Each number is 500 + 25 x the weight over its row's rms, rounded and kept within 0 to 999. Layers, rows and columns count from 0. Numbers have three digits each. The size before them is the row's rms in percent of the matrix's.

# gate: layer 7 MLP gate, 512x160, rms 0.168, rows 132-186, columns 0-79
# up: layer 7 MLP up, 512x160, rms 0.166, rows 132-185, columns 0-79
# down: layer 7 MLP down (transposed), 512x160, rms 0.153, rows 132-185, columns 0-79
gate132 101:495498505521549505509509521497498471485490511448474507486464494521532458486476481527461530520489496434502523471487493487476489509464484500500504549486505527487468566482477471506511483494457469456506486506481461506491483490471478498548503476
up132 099:474508493497510490493471521527516521478506483464462505497474531543512500455500490493486527502496516474509532501483481495473500510468507506475488527484469512532531497491497508475490497503515468498529511472504541524519496539473525549521509507
down132 102:474502499506521489529453525520531529483489498495473487486500541513488519468514523519463458489463487511464494476502464463476543479511495532499437499466476531494466494508456494540481496488470521467529490512446538492521503479494479488505469495
gate133 093:492504503477470519485504500540488493507500495509491502502513505492460510491419518533553494537540498503518510511508506486525473486509553479509490498544517512510514498463520530480507525504510492494556507520520488492505526484513457502456459460
up133 089:546484487485505507457478475513470507512512520492551500521512534510514520508468523458489519524528518516486492483533483516563476463501529487503495512521518508535496501494511507496503541493513472513528446489508510541550543511497466536519520470
down133 093:458519509464528493469502505515503493495490468496522490497502539536500546527511488501497484488512479515480489481484503490474515494557494542456486543524487552509495502506495475483476447508490475446472473496521470513514502544456508481498504508
gate134 108:513511513491498496535538499498504469521469492526518465471511531488516475498551527518442473548522567527549513487498500475501487507493531526492508509452515509495505494483541510536504508479468504552501490527480512541491478488514521493476541518
up134 109:522490557520474486473489517516490481558524546501495522530488507499492497480540471462461491484514519552448499503542502464477476513550473514508532522474518469506498511484505485500498546478486553516474510527481492513471480472495519499502495537
down134 103:502521520524482476480532505516490515510482509500482495528510530517534508479480452492518524496515506530532520500525510527528453515521512529534488552489524494491467471511492489469518544474522555465465525520491518507470500528524492468464471522
gate135 104:530506489518481536485497477487469475546494468502472504511501495467465530506510503500457541437504529514470491488512461491484461515519545469518511531482517479537490517514523503494493455509492516507460491501508490527491525479488506544465502460
up135 104:479510484524519455512498528494532503503461510508465524504504490459487492551475462508534486452493516499541506509501487507529556538468491491472524494515485470493431544501488528473497508489533509513510493525495478478534579459527489514485509502
down135 109:467503507496480500481443514496445482511504498483439486511545495502514524523517490537492492492488489517533519509507505489522546500530496492541484520452448513525540509465490513504490517508480526531501453529485521522538524521547471457511537442
gate136 101:483499491472500517483495518487483471538497489472494502489474545515491483497456475515508507542508520508524461477472550505503518518472505527534489514460528458552512496514468495480470472552505489562518493521522463518535524513500492505468482486
up136 102:504498465488461490530502495441509491481509496483532486516472529491502514577441509453486507550502495457435521484515514498490505526492478472523483502510525506529479529511512444492501497566483507495467478484497504510522506497490470516549508572
down136 102:515459508526520516470482551479506514473515537472506509477461502527487523546496540514508530514471495472484489503501468477447543497515465481500529466538502505432495517465485512504504546499543507542486500533472454497535458478536493466496515532
gate137 104:513489527496476488552516536481507508530488511491504524500476532523496473483515520459480512527499506522441500533523504471497519536485512561551498458474537518516503449507517505506478497480524502505472498519515548458502488503549539475495490478
up137 104:550495535474477503491521472471477431480499496512492473515490473545483493506506470500538511518504505544466498483498487552549471504477483498524493496503485474498479483514488513468482494496473483523486484490514495554485501515476487525480544495
down137 106:487502526503520555470525463452538500485468518493464489544483515510507495533480485486524493488514484513509524508516462525517500526470497509538492460503522496471481519499533484538509514483521490434471529449473561518487528511469461504525507507
gate138 099:531504485520503525448494526489498532559488503468514496480497538494496502495491518451464477496470487465475553526485510523475502475524484526539506526482541492504429552514469492498498536496457497525540498489514519523472525487497509538505552458
up138 099:488500557502463516480532476536482468530490504522472495512508479500519479536500500499486470466483512486497496543518495468518486514509512488465527473475499511491479520509484517505508522531520521483552569483494502554438503519522457505494482447
down138 098:487482479489491514499498482482508558499515517453485519521511489488496476525474492537503509490465480512470521478526472502482537479437533469504477527484426501519552510522528489490481505503498454507499497505515468539492513492504519473500498486
gate139 109:524489499528486504540443544500557489542547526526549458523499461514505496480485466474530519533516496465492513499497484520481505494469518442525485486473529487524492486464493517512449505470489497487511495496483522509547490497493508467510524499
up139 103:508490504506506520522476492453515476506513512492483498486508537512456488489511513473504476431529477503461460462538508475499500501495530501492490524562516471498481541461494454502488456473493490511498490507446502505480532509504494491461463484
down139 103:504508530491475483500470512467468478472499477480474471490468491549527567500501506525479542489496527493485477540525510553491520461497524463507538493515475474482495514533555527518530530521504496577475488497551508494488508479494491447516442492
gate140 092:450503472551486487521516528481520504556468539509517506513452518499547489540469522517483493479489529481491506450538506492513479489462528466489501521515482504510496494518527491495501564498539548515515520506517535546513515473515550476501516476
up140 094:533509495482507491457488511488492484487553458521477493459524471479483496507517472483508530494488535496511495546475460482518508498537456497478531516460543482523469503483483480488484468529462477478463489507498493488501508492495441545513509518
down140 098:462498462495509497525515462528507501534517500526471443556472489541525501527469479481494541517524514460525515510494500494534490471513446504521527482463493526503479493475491488494506487481504481514470556517526528529528500512507468476524516500
gate141 099:560538486486518526514493481568463502547490523516473520508524477523505485534498500516480461540518517465505482472526465526513462494501473497495503530492475478469494464513528510468525487465465479537519510499490492501451489518510518499572513465
up141 096:528522470488495495510519503528494479537540520481505512479452501501490495522475498529486532543555492539504499490502510525471473516463503498506533511553481522489498481481523508487497507518460522504496504531513494514446433492474444506508506520
down141 096:482532461503563510551500496547470529509509533513492502444522500483515525551447498548521474473530475502475506490477465510460494501470480515477490504509450514468510492490485489526460512528506527513516464483547489464450527513503493519515511497
gate142 108:473499497512479519529538493509499472537539477475509506474514524484535496543518481499492495529525473517490489505445502501519483483484452495538513510529508540487397511454486493458457488523517533490543516504483557539517515515501504498488508456
up142 113:488514513449533533478508504497501468500494516442499509511517456501524470532477477509502461539477487544514517492496506473499475511500461468533450512533520460518519514481472492448471491500503486486534489496460539488507515518518516479502507502
down142 110:503455527491499498453447509529506519506480523507503440529540508461475536498481484485512506528459475487511475473503492470477528524510516512478457479522509473496587493538500493506533489479516500501459520459537500500520430559516509512516499529
gate143 098:495485475492515501459528483535529525459489518514506511471516476509509485486504499529525502479485481450547501469461485511482503543500498496475487502519485483495535436534457526482530460484508506499510517499433492530543507464510528498520465525
up143 098:499513498451443500486548464519499514481485522507505510477507462511492502512471531538514491474438503509472470499491490505521526515544482532491527493487465497499494481522506557475516474493541501512522515512481509543502483445494497566517493567
down143 098:501513524463490509516525484541520519460487480471516512483523525490515525514538512499469520510489503519515502496481494478482520521525516525509503499499496498490560484501486496508503473471549525484471494504505520510500538472483476508536516488
gate144 099:501460464465524481535519482483513528482512513499457509496490525500499493492515518505497479472559478500468517523484447481526494494492507533515456495537475486458467492449458499454468486431507530486502467509477500546500471480506452507502503501
up144 100:489493515519495513493503531524456515499481461475486476493518521484481530516449480512481508526485525518473526506512533546483497535449517524524486476480493526542490471483462466538471466501481498490529520525535520490521467506516499512546524470
down144 099:475456486547494532443506541530516446492537449525487504533510554533531503476475536502456516526518492461516523495505493556505496532548504514477496498493524458487529439557463459538462487521477520499511490504496459494491525481484471507488485461
gate145 097:495541490484526495533525554523518468537538498467510509495574500469491498512527500520504538477483505465482499514460524484456467501468504511456483530523553469512509486496498495500468526472511508555518470519510532536514506500514532473437470509
up145 102:517506525559509497486516503476437520488480541503514481529461531516504520508482529509460465508464468524489523477481514487512528480526483545505493486496473509467447517477491538445535518529488501505474487465493501497488505478471504506547489510
down145 099:510516482494483492481474499459483480515478480481504521497500476494509487471473504490500508502466503489513487487469522487512483465535500468521498501470437461506466507520440538486493518485522486505541522478480505580497479490491458463542486488
gate146 095:455504489500510499489471493506524476432486489502500491526467488562480522486540504493520534497539479484477550467514530536451475496522494481507523455483550490485493503529512508456446508513500492488509499544483496512483492515513481495487533488
up146 095:523509490503510482496484501498499478488462498467503502472466521530462538514488473496466512465542506437475504478498525508479534474475460510509493487493501477509495559499474530459430501518479517445493519514509538455456518528496513498481516484
down146 093:489482524539509477490545471483500519473498526521548502508546546473522504491516535492528483498513501513525470518503507520490512507516547465479492454513515501530527494498492509557487487546515462502476529511501469533513511496486488505539503524
gate147 100:477517519460490479492478510461494487515523476496524505467504499520523488506474469538480535468473562552517486475508489483501553484528462478514559517486476478530513511476520440450533465542501495525514486492528572501523530498515540484454496509
up147 098:558507488499470490542479503471492514510520477540491485479452505539503502518476452472501502480464521529516489471476530511533476506508500463511563533502442528519507532501469503479498473540504523498449469500501517485495518543481524507474483507
down147 097:500513546471550494494456498503468489491528531527465509502519505477474511509513473440516500512474498499497507504485446475533499522498490486521493470520507492475489496472505480541471485474467500491487524472504511522519508530494512470481546547
gate148 111:468494466540484528529565504531452473493464466522513491509509479521507511526518511470499544441480477457492518450486493473527505474506473511482551484491508478510445541450493532512479547499531494474517522513536502484517563478477460513520501492
up148 105:466520506504503537527498550459481490529473477538474493494497511523511460543503507479518485432495464477530514469537481505532520474509502455523546503515512512510501523530477523525504511478522481519497514518470488512488530514518517529521509485
down148 099:512542523497502498550507487507486445507473486513502497492545512469475520519523508508501548478515509519525462518465482519487503513509480484538527448497530495515530530490526527520521509454518482495499534490493527524479517516532445513500510490
gate149 095:469476461475478484491528512499529450483518511512510502467489515471506510500508487522488515510503501507485509521458493502477477470524531489498512530539491514493526516515440483510525452527466475521498457518493506490484457508532532481500500506
up149 101:567517572494499494506503539500520545496496492515484499493527494539484526495531463514522482462520478515465458478544536513515509530501473523488513471480497451506511487499537538548465507464508515512483537504524433514488523492487513492522508489
down149 096:529553508476530495508472430463507508504454516528511486475517523540508496477483511540510431497494502528527491476528479474498471506469510502522469463496472486493493477510512489502477479477514537521522494492499464540507502481557512440521495499
gate150 097:502505466470491475493503489528475495524523491462472503493490516533505492475524481496506513480512480423499501508440515468504522477495501491520518497539525500487509485449485506491559459484470487510496458481513494483533517486505504505463470473
up150 103:499511504544529474484523522542514498473511482548494501515502477527474497526487487507515473507505506547487514507538489531488481454497506493499496486536471491464458495516512473516464505494479531491542565474494498515450489503474526510512539505
down150 101:462508503504504469508519507469473491471544459511500486503473479529521498509487529513493482458491491476511472502504510536525471512524534509487461484511461504517433523481485526505505521494520456532481543499454440515478467473507511521547491474
gate151 100:491504508523492462538525560457514531529506504523515512490533514504505508490505501481543475502514518532559529490484463471501480504518483492510507454498451506455488500501467492486499478488514526516456474487496482520534479545532543512465495444
up151 100:500486516506480520551483478517468498541499485488519489520485492560487490541495507534509502504471438498532473471479474508487478497503452496488532509536502518520457525524470511532506504502474521475516498551517500473513486517467533438444525528
down151 104:518472533463530508502479495449514542514531456578514475531492510512495481465516481451491533515515482509490516517458506456535461526511465485468462452500499519516509497512532512494504527489511521497492531475479498500540491462481504478505482520
gate152 106:487493515499499506497495511487525529533560485478503503429517482494511475529543553481479494489538491511494487553502455497478496533512562500488495523557524526529516497494449481496460460523516569511491481549451502514508501455518513492500531453
up152 106:495482493512551509517483487481477443534473511532513540527502510507475559459521522497492563485490488500533523505489512468543484507508553504477448483471476510526502515508456547531475496503509526511539475440504537534505494472515579460497497509
down152 107:480510526508483507538481495513454436546469504487503473470479498520489519512475494521488475510540517498483513544474453467496504472497525496506485459477558515521448567540488495535450512516502494498481492494490481489487517508474514474507494540
gate153 109:525495439470505493514473538508499505510487439498512528489516480508483491528523513486485527518527511549490548500546504481483490481472507461500490468504520482530546529510558465514478499508524490519528508523491523481538516509516519500455509490
up153 103:481464469468478552492506483507474505499452489518513477531518489517468479521435520515519532511524483527505497480517497504500483499502553482545479549548516447442513538505524508549456531503516517502517466468472498500497517489510528552448482495
down153 103:488488507530510520473542493490478476517491505446485520521527487509519502511489485500466495492545520482521531498494491537474492464451517499471514512516532466508492488493544533496473504500516491428430517486513455511513491528482483477524472555
gate154 109:464477519502537475511483496523495461510502519433520464496514477524495525518493471497514537480490517495524479483476540500512534467495477432509488549531490496484488537479470520495510515548513474506538496505494494480535521507498504528461468482
up154 103:495534499513541535491499481522486471480532462501481477509498536472489509496474474535497506526530517474492537473556476504533474497464495514473494514526475479473542487503504462494487547483502501510487510425474512476480475510520499497532497513
down154 099:495500526454508494451501508463537565521502474495498480508502487491494478537518511475492505494474470510496471503466513525497520507544501447494492503484537530491527500503514508477485517515499448483525534537492480491473498460527537495508521471
gate155 097:552516545539510505438516469501516478513474499486515513520494490518519486482479491527489509527536483549478501526490536508504468465486511498510519534487490457467502497524483545481538452499522481502511504483452508496452448492453521524530525551
up155 105:500507488511496467482482490507500505482508490456516519519474486515508473488489479524479475520474505506498524482481524480554472472484525470499516518457498454489524500539458541461525493510576479491500477506471487462443498448459544526507500512
down155 099:515489505544516526491463500486504489522476498446529468499495516515497493499470501522491500525486524509489493579477473509467506501527499549466555485543522482463485541516487538494512488494485517468495516515468557464489521467499469512537561505
gate156 101:516492511510534472533468493492527523473487560496533502535511457505502476489487525497496517548485537556482477469527447500422492492472513472454525515521527524475516446502520498483492467519481459537526463532479484458475468490503507504493483470
up156 099:483486522467483489507485500519467470467552456518537486474475518448478510468534484506517521492525485482474467488484500476523492532483548549516510483483498465502523424526496545540510478535501522486470450497493497507547475489514536495478506500
down156 100:498526481497452501489478513479478500525488498516532517491539518512485521525485480494487494565459481491508480503447456448518489526467503511522483506518543444487528504507514532492484502547515511479494481499459526526535514507512510501489502525
gate157 102:500530456512497464495486512492512504501476475517482498520497513479490453513460529507511496524505516481486514539510543520504462519478528490551502525498475483531520513510486486470506483509517492506503503524520510499491485441522517519522481492
up157 098:478516478526469487506440457486494510488509538496494493514490540477478451480491509494502513467487504479518514490510509475523523481505520504484495481502530495492497481534485476460476501520521508520504499521496536481532499503472495524488517543
down157 098:528528502510486512506495495518511541485488477502498502475522513479484460493480536450521483466507472524472475511509485499517486554473521467513505501491495482523519520535486503496527538491412506478511491494475515497504477467496495474509502465
gate158 102:507468515511484521519494498524503526490527483498505545453487507478548475448524540509510509482527509490495505517497543447485499488528488478480505517509521469515482527471454512496489489447498523464533495466496489494445501510538414501479514476
up158 096:466516484507501512503505507472493494536467504502513511492514487450520459484492535521509544454512510549506519544467498533515486500519466505520429486472456505507446532542476538494458492494522475519510500497516559492527537499526458496502486512
down158 101:512537476514518495458540472498436507471494475489521515491503508535464502502460461531481522524503503466506584527497497491496491467509475478473514486484553498463530483517525500552508481513551502507457491466510503440501470528484499460524522487
gate159 099:465498467483434492491482485538528469487491489470515503441497476460526474522526511482487512477529532475475508532526521468511530490460503499489510481525454526521515507527505460512489521500503514463525521458472534527531537478535499461510531471
up159 103:541534519477526522475491506485514514522490495459485562456484552526532523496496483487503455482485540495489532509497489471444486518493475499508530499475505516491518494549508470525544481493514514466490482499478508506505527491497526463481471521
down159 105:509526482483522522515501509489518507528471504471486518497493515483485513465534456466465498500471510496518498510493473493462505547514464522539494486473519481493499491474517495505489484536495491479485534504543504479457507532491510487471474524
gate160 099:476492485552478487460520482511521506464528467518527512456518496516497497507508525457510487485533500514497508522516504472444483491476498504513523454511486552464472536518467509491540476522511481495570489478500483471507486528477494498480438507
up160 096:533521508477520517508501521466497519508518521533516509478520507456523497496456453480521495538546496497501531522442465523496514489515507489523457515481491498520537509515459521521496478504481495515461491550493492522488490460498500460519521491
down160 097:510500505503569507503513497478468534467534486521537476469465475498516457511514512511511561522493490495481508532447555485543480474473523514504547497463458491487525557493487502478512517510479525486506514530489503483449502452522483472473507503
gate161 102:477505537494466496513516462472484551517550525504516494514464537548497511495484508503477429520460481509529507491488496451501480533514496515529527484508486517481495478499466510471540507422438475505511531495495511534460490495505489462502527503
up161 096:510530492450494506482466442481526490488484515508487466532525473471519437499420495492492526534435527510465518496485506522534520457547503501530462542483503505516479509500495529551539470535526507453501496521510478490518551500512562478499498503
down161 099:497445471471517485489496510508476513450514515479482488474484532534503495466467535502489495522525544489538538537501461502512446503549498464457519474546501497477491508475479479547505491506485528498431499535507499480487548499506515506496467496
gate162 103:533469502489556489514509460511545541519529491510516482488507577505475495480502472536483480511475480526482490491511517511481510511495511487453502505527456485498465481449476486483522490495482511518501508474512497518481469508496493499503445493
up162 104:506462489482490503520501454550561502467497497494548477516463532527465511535484469507498478518506510517526486531497505445550530505534494548522491479512531522457516514519478470527508497523568472521487497410511516518485489504504539517502497507
down162 105:486526485460517507522530490489501467458465494495515485546536501502505448520506522494547494536522514490522538483479467505510461479539506502499517485496473511488488545498539466550527550455558506472505484473489549506502559543489516516507512467
gate163 099:507516490547509528515497491521477449513470516488511501498492530536499528499525521517493523532490494497473523526428459492511503469485498482533488513467492469526495542530489489464504472466486468531525453502506475492528455484510477550462437504
up163 101:526513468501480501530506488517482506494544452497514456494543468511495480520504458463512495510471510465529533493513491494472486536503487452518532495495465550471533467490492550549540494535501480498504529530474502491500488498444526518489537444
down163 097:465542478553521488515504484566470479473497510472454495515510497541476473453494490501519453544532490496515492480483528531453474537530528498490483463522484492475476491484492542519501545516506473472479536458501487485521490477473518434490510490
gate164 094:457401519488511502460504476501559472505479488463483507499543504502482498466525476515526501456492505506521499428450517470494501487484487499500517503516472486471510452460471487460489469521522486513502478529505507491503496496480529470531493499
up164 093:522542480527476481519502528524489490435536528519475512516479466489497511505480497480457509517510487501466460573569503486551515503512515481516482468483519489495525493527498530482516501505490513499492528494516498551518487480529453524481530515
down164 099:502510488551501498510496484514466503441489478522463500542503462508503481562494482564498502513510493502460486476500515459524495484499476529503495512475509495452464463479534542455524490530505523470524521475508488526537466505497508504534480518
gate165 091:495514463484491491478514542516483505489514502480486507542512482455464500478532553540514548497515515526475459456504467498505471481448508485484520472502512472465536485512523474495516502503503501523533516504543476513517516481503497519532478514
up165 095:499486470524524503485504574529471492461518537498500524534448500476456553462529502530488531519469530548454454501504463486567459487474506466482482479507509478499509476484494484506513462481497479513504512514531513522521510497474473521481496514
down165 094:470504477510509454509539492506487508535531541547506466522493485491478508488538487516460477481475464471452503498517539529475463481532522475492499484531540464518504505507533507507488474486501520494458476541506519472475501523474465514495540516
gate166 096:543489503504487521534476509481477497495479464482478548492522516511469521514480512478520527459459482515531486527478467487477515449521488488506508473445528528568494502489539472500504546512501475496491482482554458456487489468530516501465514508
up166 097:500469502476542473501479506522513506492528562514529482485489474472500492448510487542466495509522495460501529490507533465508554533511483500484510526517485488453512483508473519515482481502510502466473500486487485522522478528498485459504446485
down166 095:450485512496474483499503472510493486506461524520501426527485534530503484496480477500502502534506502512452539484512482480498503500501494495490468506503450484524485530501478499496450476507468466470515485501475439509511503500496523531480476496
gate167 102:542496469547513469483528498563515467501483492495526546492472491505544479471521502518498477484436516500485520468501496521527498466482521498540515523496470489491475494490478521519474493488498523497533452527495539523492479537479500511518535511
up167 117:528538483528495534503537508510516479497508500509510500487480519521499470507494484525530473464464511507473498456482485494458513486479518500529520505457485461542480465495496546508473497457553471487539464509472513516486513502517468526508542524
down167 105:508529496531488555492510457517493538464512477513502537532518539504487492482511515472540488529478479505511529531535503490488516485471519521500528486488480484502503455526488525487521514459541497457489477497523501537510509521496494483510501510
gate168 097:524517438505473509510522521514465498532462532530491508510453542513489526541480482500484476519514475476511540507483520455526527483523478485498505507501501488486466521479529525469505482486503524484525504489460556535535493483545526483504453483
up168 105:514508493479542473530512530456516480487526505467465483505557492480552510488502521487477514515456501465486489488431518497508470470493446492486506490473459459472470519525554528489471494489502467510494485496455518449486517522500468480496478504
down168 101:494518567534519504462511538482544499536496504490501494525510504493542446459490510503476508481527545519487487537482505475524480469489524505501521499509510443532502517524555516437476551456460465467474517485513477542519476488550488507475473494
gate169 099:539529455492513505575500546473511457536523518495498487485480537514503520537489518486469497493489460523498473485505458504474498532545505561520528486501505511487482502460508465496522501498502518513486474526472465471482531451501537482490491511
up169 098:501517503547513467517509548510508460457487491480536532543507479492479496448474490489533515453472523540503522513461492486465493514466530461464498519508507455512477534503483512520497515479487545490542518490509536516471493508451458509514492494
down169 099:533535542506507489493544479530477486490476498494479518479511492536500531467489502520513525482471496466500505541471502504495503533449499467536437513487507527544534514531491507451445484484525534487489518475490526532510497497480466472478514504
gate170 101:534498456516483556523543500485487473550482530555493495464513509527503488504508476523466508514488484520470498475475536474465540494490511476546492507474473500473528501512514522508527500500499487508511536515501521492457512498548492497498532531
up170 097:534502473462479498476495492512509416537527463523492471470522526498485505506464476501517497486481535535515498461525549485471480487514531495553479485493480472513479530498518511456503496496503529475534499478555456503507494495504517510477533499
down170 098:523510512495518501487527480479496560519512499525515500540532495436533464493505492520534509517514460483491517503540517503485492476481508496506517454492530501516507535556482536515489504470523491442508483496541471441470447496498501497482531532
gate171 105:506496539516473511478491516497460491472454458482513565450487526474533500468481523499518462496530478487518512511476492517492526513499443523521472524514531480509480488479525470525527470501467480508481508522514536492520505495536474504470476467
up171 103:477447475466484512498482548555501490490495500502525452527516484490466548499489525525499488460532494510476468519501520512453499467494518532465524494549475515521539519474484494514467515495494504485531465499521510483502479501492493493457497463
down171 101:513478507525512523475506502496539490505514491479511510491525524490488507498502499449526486496512549479536537489485483539466500474488496542472493475510468491475494493553533484497549478519505497434505486492521503487509508516534477534482468515
gate172 105:520466492483465490510461476510492480500530470538505512455491508509517463473490515523477526494523459501511489503507470522481485534502499501485529512448536540510494484479504516464533473544505538545513543488503504525504477455498505517478480490
up172 101:498528531511542511494455489509489462475519508490475496516483512484521473482549460533532523521526478501513519525473526501488501484504540535514488513495516526529512492538545529515528489516504553540482515510542475551512570485518492533485494494
down172 105:501521514485525543504473441490490511509517473484500489482473505482507482481491514518480501459508486518506516491491499506511490532479514484499516507468491478541508479516514496470481466519505523492536532455446492481499537508528494522502464466
gate173 102:513496526526504532447513470544510475485555510535510514531501497465465496531489499490475504502517508524499510499511538524570482514442522474474515496485489474480483478499484509509473464486465512533503517495536496515501507482453469510518514468
up173 100:476533473519509491490482505481504532518492485503487471549507536471475492475487501489490498529485460468513477482510509546528520524519518484498530480519503466507525480511516481488531517504453485515486505485506477511467503532459536474568494491
down173 099:478478461506486469551509509513535470473517517495533462482469517513520516522506513500547494547501470517487512493511444469482477519510483540472485508517482533552506486465499516511478522506494488474493487480484497493504507488433517508499485547
gate174 099:431541471479482511506543504480478452524463467486511525477531470539501532494532515511478507521515515530517477483459467491494488482485503511517543478473442492523501438485489510484516483511542484516502490532465501508516527478491541484452477527
up174 098:465505501501512475465529492459517481515510514515484504477496533532515526403505497498447532541479483504482463474476500464497522508501478498514473463519446498518508482460512489466491478488516513509470457522471493506495492509479528494484479550
down174 102:478510482452542474474515519470487562500481533512504499546503521498502491490484497453516524525494534500506490490462501477534540503511537538502527517499523485497474494491487499521494454495475506529482471530465507467475524528501518554506472538
gate175 104:459506490520450462481531508457552484511532535480520501473513477483520509511454482512477518485510513471533494485518451518483487497491520545514545487512512514506507523505470481475510474497494510527459499484509527540553498484500480450473509496
up175 106:489501504476489499515528489533554506498565533507488488443492489542523496492492529508510479469502534505480515521520509457464508494483517514472534522532484495481466504488460466496558471442504487483485521524527511534519510536535475493483508498
down175 104:491488492453476557488489473501477495517523518500509516479493488486494497507502524448480489523417471528471502534478472539508545501464528483470528479529512529543494484466481520487486508500571515522451491500507513508506520496521488490464488538
gate176 103:507533500512524467535488531553485523477444539496511518510527480483539531469489510479495532502498433511471532449497515489480488479487487482469480475462480502514499527484440540479499523465540514485538481465491489520509490462527526485475444495
up176 100:556539471580478487468519432525481493512494461466493524512496495499512518491489480511511480482548493527469525484494518497450551496483448503485521529501504506487479523455501507488491460483498532502527506450452503537452485479539456504513519522
down176 103:477481515518520504487532480502498527507479487464489481495484513490522461528466495479505503469489505507493482487520474542508499525502499473486516469523552503515501445532512435518487447465493472480527495520471476505489511477521473522510510502
gate177 101:499493494490466510477476511522507525503519540487469478496506499493526539501516513470506465484530525492514476542472472508543424471453524475492544439534463509470467538485556508500453539524547506505493535495516511544482475508517498490515516519
up177 109:495473476467487466519518499476511475505481463480548493508518504507467476517493497527512536497477482497523533419515492497474551505500505529503507534474529490519531477501463477490551472499472492489463486488495484478550501460500551510506498465
down177 106:499519465492444505496501485487496485514500479529503497469516479479498485506498542510504457489512523490495492464479489510497562526506492508532516500495547490496508484535483464490505498536455497516527523443520462484504528469475519473508496507
gate178 098:510510448486490537491525522495481483529526513502489476548478494470502514497524523528487509516548520452516503467525525473496532548496529518522513465483525525465531499547527526497492526454487512526473464513540505496518496457511505455527491504
up178 096:511474477490480539515493492516469501503512508478536438548481525529478494463530483553503489493491494448527546519522473475521526478545499511491506469518519501512530489506459497459530541500527488513480487508553497520531498430519513540493496489
down178 100:441486467520533529520500483475535500499513517433522481497518465519519552509513472494522487521486473478474501549484468477498468495555505509503553493484481500500498511501497502487472509484538523536507501474486528465498486482465527528513504489
gate179 107:507527514517463509471500521522509455503482500421534462502491538513482512521517505552495482496525531489515481513513514518505545531545509516515553503514510490506528520443494462468512472475488534500484516524500497552452477488534480511470481480
up179 102:517480451504505509481505497508517534475496487484458503505507525509525509518497449472537491489515520467541479509515509485511514472544533512501530509523445531508534537447536478506532508506499475500459450449513492508530493542507521457500513529
down179 106:492511487515490521511459542520489478511506491497506464495500476506499530491525475487479496442471465507465499520501484549534508499468529477562507501482483499523502513497508505470515513527503494453534494506509502504483492502467479504509481561
gate180 105:496516471511531497486549534503512473472493506529497438535488486483499490507467508479536455546497455512500549455533474516488545492490537500502482482476490491456562512521505502472498549493485480504510563506488502519497506468504500463500492477
up180 100:528466553475470502511501481510492484503529501481499507492514484507515559503486497480502539444500496492481544520483531524511471509484480493490482497511521487498480508490486507517489487498499481481479498516501499490518504504465523519494470482
down180 105:517505496511479484484539489535479507508474488496457458531506527509494516460435475457511456529502537498529472494523513501519485567514497517459535463499509510493486456501498515536513483521476476471491505478510490510504505545529501540493513507
gate181 104:507479508510446504498508520504493517525528465524493465512472465499513486513504504506512480528538503486518471490477490493513513500490501491481572478487509498508510503491544508517548543508471499492479428521505487532507540479488519498425503458
up181 107:501481505486460467477542487486484517481492498509458508486510507522510491509472565494507433502495520489537463531480505538507481521486547533496494490486508485463507529470512516504471502492542531504529453490509518534494507501460456459523472485
down181 102:469442530492471547491524455496480502513509474445511553504492466495512500521518520514473512552506518547524495489472480511495541542511560506491522512505476508463518525447497502518518490507478507481492483524501520502481479482485518486495462466
gate182 100:509474504515521510527519484486501504520471447445525509511548502519468499498457530475492520481470521532513515522475460518529502513507522527459465487460470512512524500511531465541494488473508480468488473484552489455456508503500511513483499500
up182 096:482479503488555542455520481498526529515517494514509468521518468499475509474472515493554503487467490497465500505537466508514502492504510513464509524504543510472509542464476487467514518529508486475552467484483492512514500541504503532498463509
down182 099:485475463521532497489517513499478515467505502527483487523504471520535502508515507549454478440551463506489493532475561476496503524488515478544484526506521499514481439529530517505457500500473486506485519489485487513489464521497497493473516482
gate183 103:454551474522512452500497480538528517461504518478493510486465516517535452520494481516497459528471488501499534523499507461470505496545475489527481476518509513507500528502501553478477528527457502508536495555502513477491526495458459468482481486
up183 097:463489488495529473464465478500472490462495488523537475551463509511450516494522507557491551500522523499511495522467524516499511560491503502486537472465531509494499509525522494539515514459512515494520484462466521495511508508526441462497455529
down183 102:530496546510503530475513497503522488503527515458524541527512453488461465524480524543470494526492510513504497523466498499517522507505529519540467486485495477539498539485474562520506498500482496527503487505475492453523508494489499518532487474
gate184 096:521508457485502498499464480453533474476497505533509494510497550516514530530534479516504490469549493560485502510496485538530540458536533510503475529544484558453490496473495475498515482533511490513501500479492457543508500468510497538493492501
up184 092:534523522467471496520480491475510495501520512502524508511511471483505530563531483553477472499503539538503519509535488525500550488547521531458499507464453557459445492472492470482494467514496493529555507499495477543459486493488524504504459474
down184 095:502491480473497496492501475523507512542525485473470517482470509478540518518538500512475517523471512541509501520544496497497485463531477488476481524487508548507510482442478524505489490502530468458507436515486475491477506496497529484489502518
gate185 101:500511492524502501517583518477489498517484457472521556502505495550530525480549533498483468535479503507498497486460503502487511456577453446505549475513449492487486493475493498510526487537522521490477516497537511468534477494492515488481480513
up185 105:516461550527489464544522500543492504515491469541469478500491533526532468499491463503532557478530490514510450497531499509521493498487483488507489479459502473562552521496508561504508482534502508496491514466491507512526482434471484493543490476
down185 105:558491490488463470510514452497561496463489479474529498491529511551494481484488509516521475489586477518449523492483503510519498503489524506496532489486539503517523482465520520483470522469504507488480519455467473491503485531468515503516509519
gate186 103:518532471514504479468519471509531491521502515508518535491515477514502475493520483524542485492487514513470394537468488492500494521479513511484524464551516500527504507500444495422540472500504531517487507500524485540519516485502468490507493440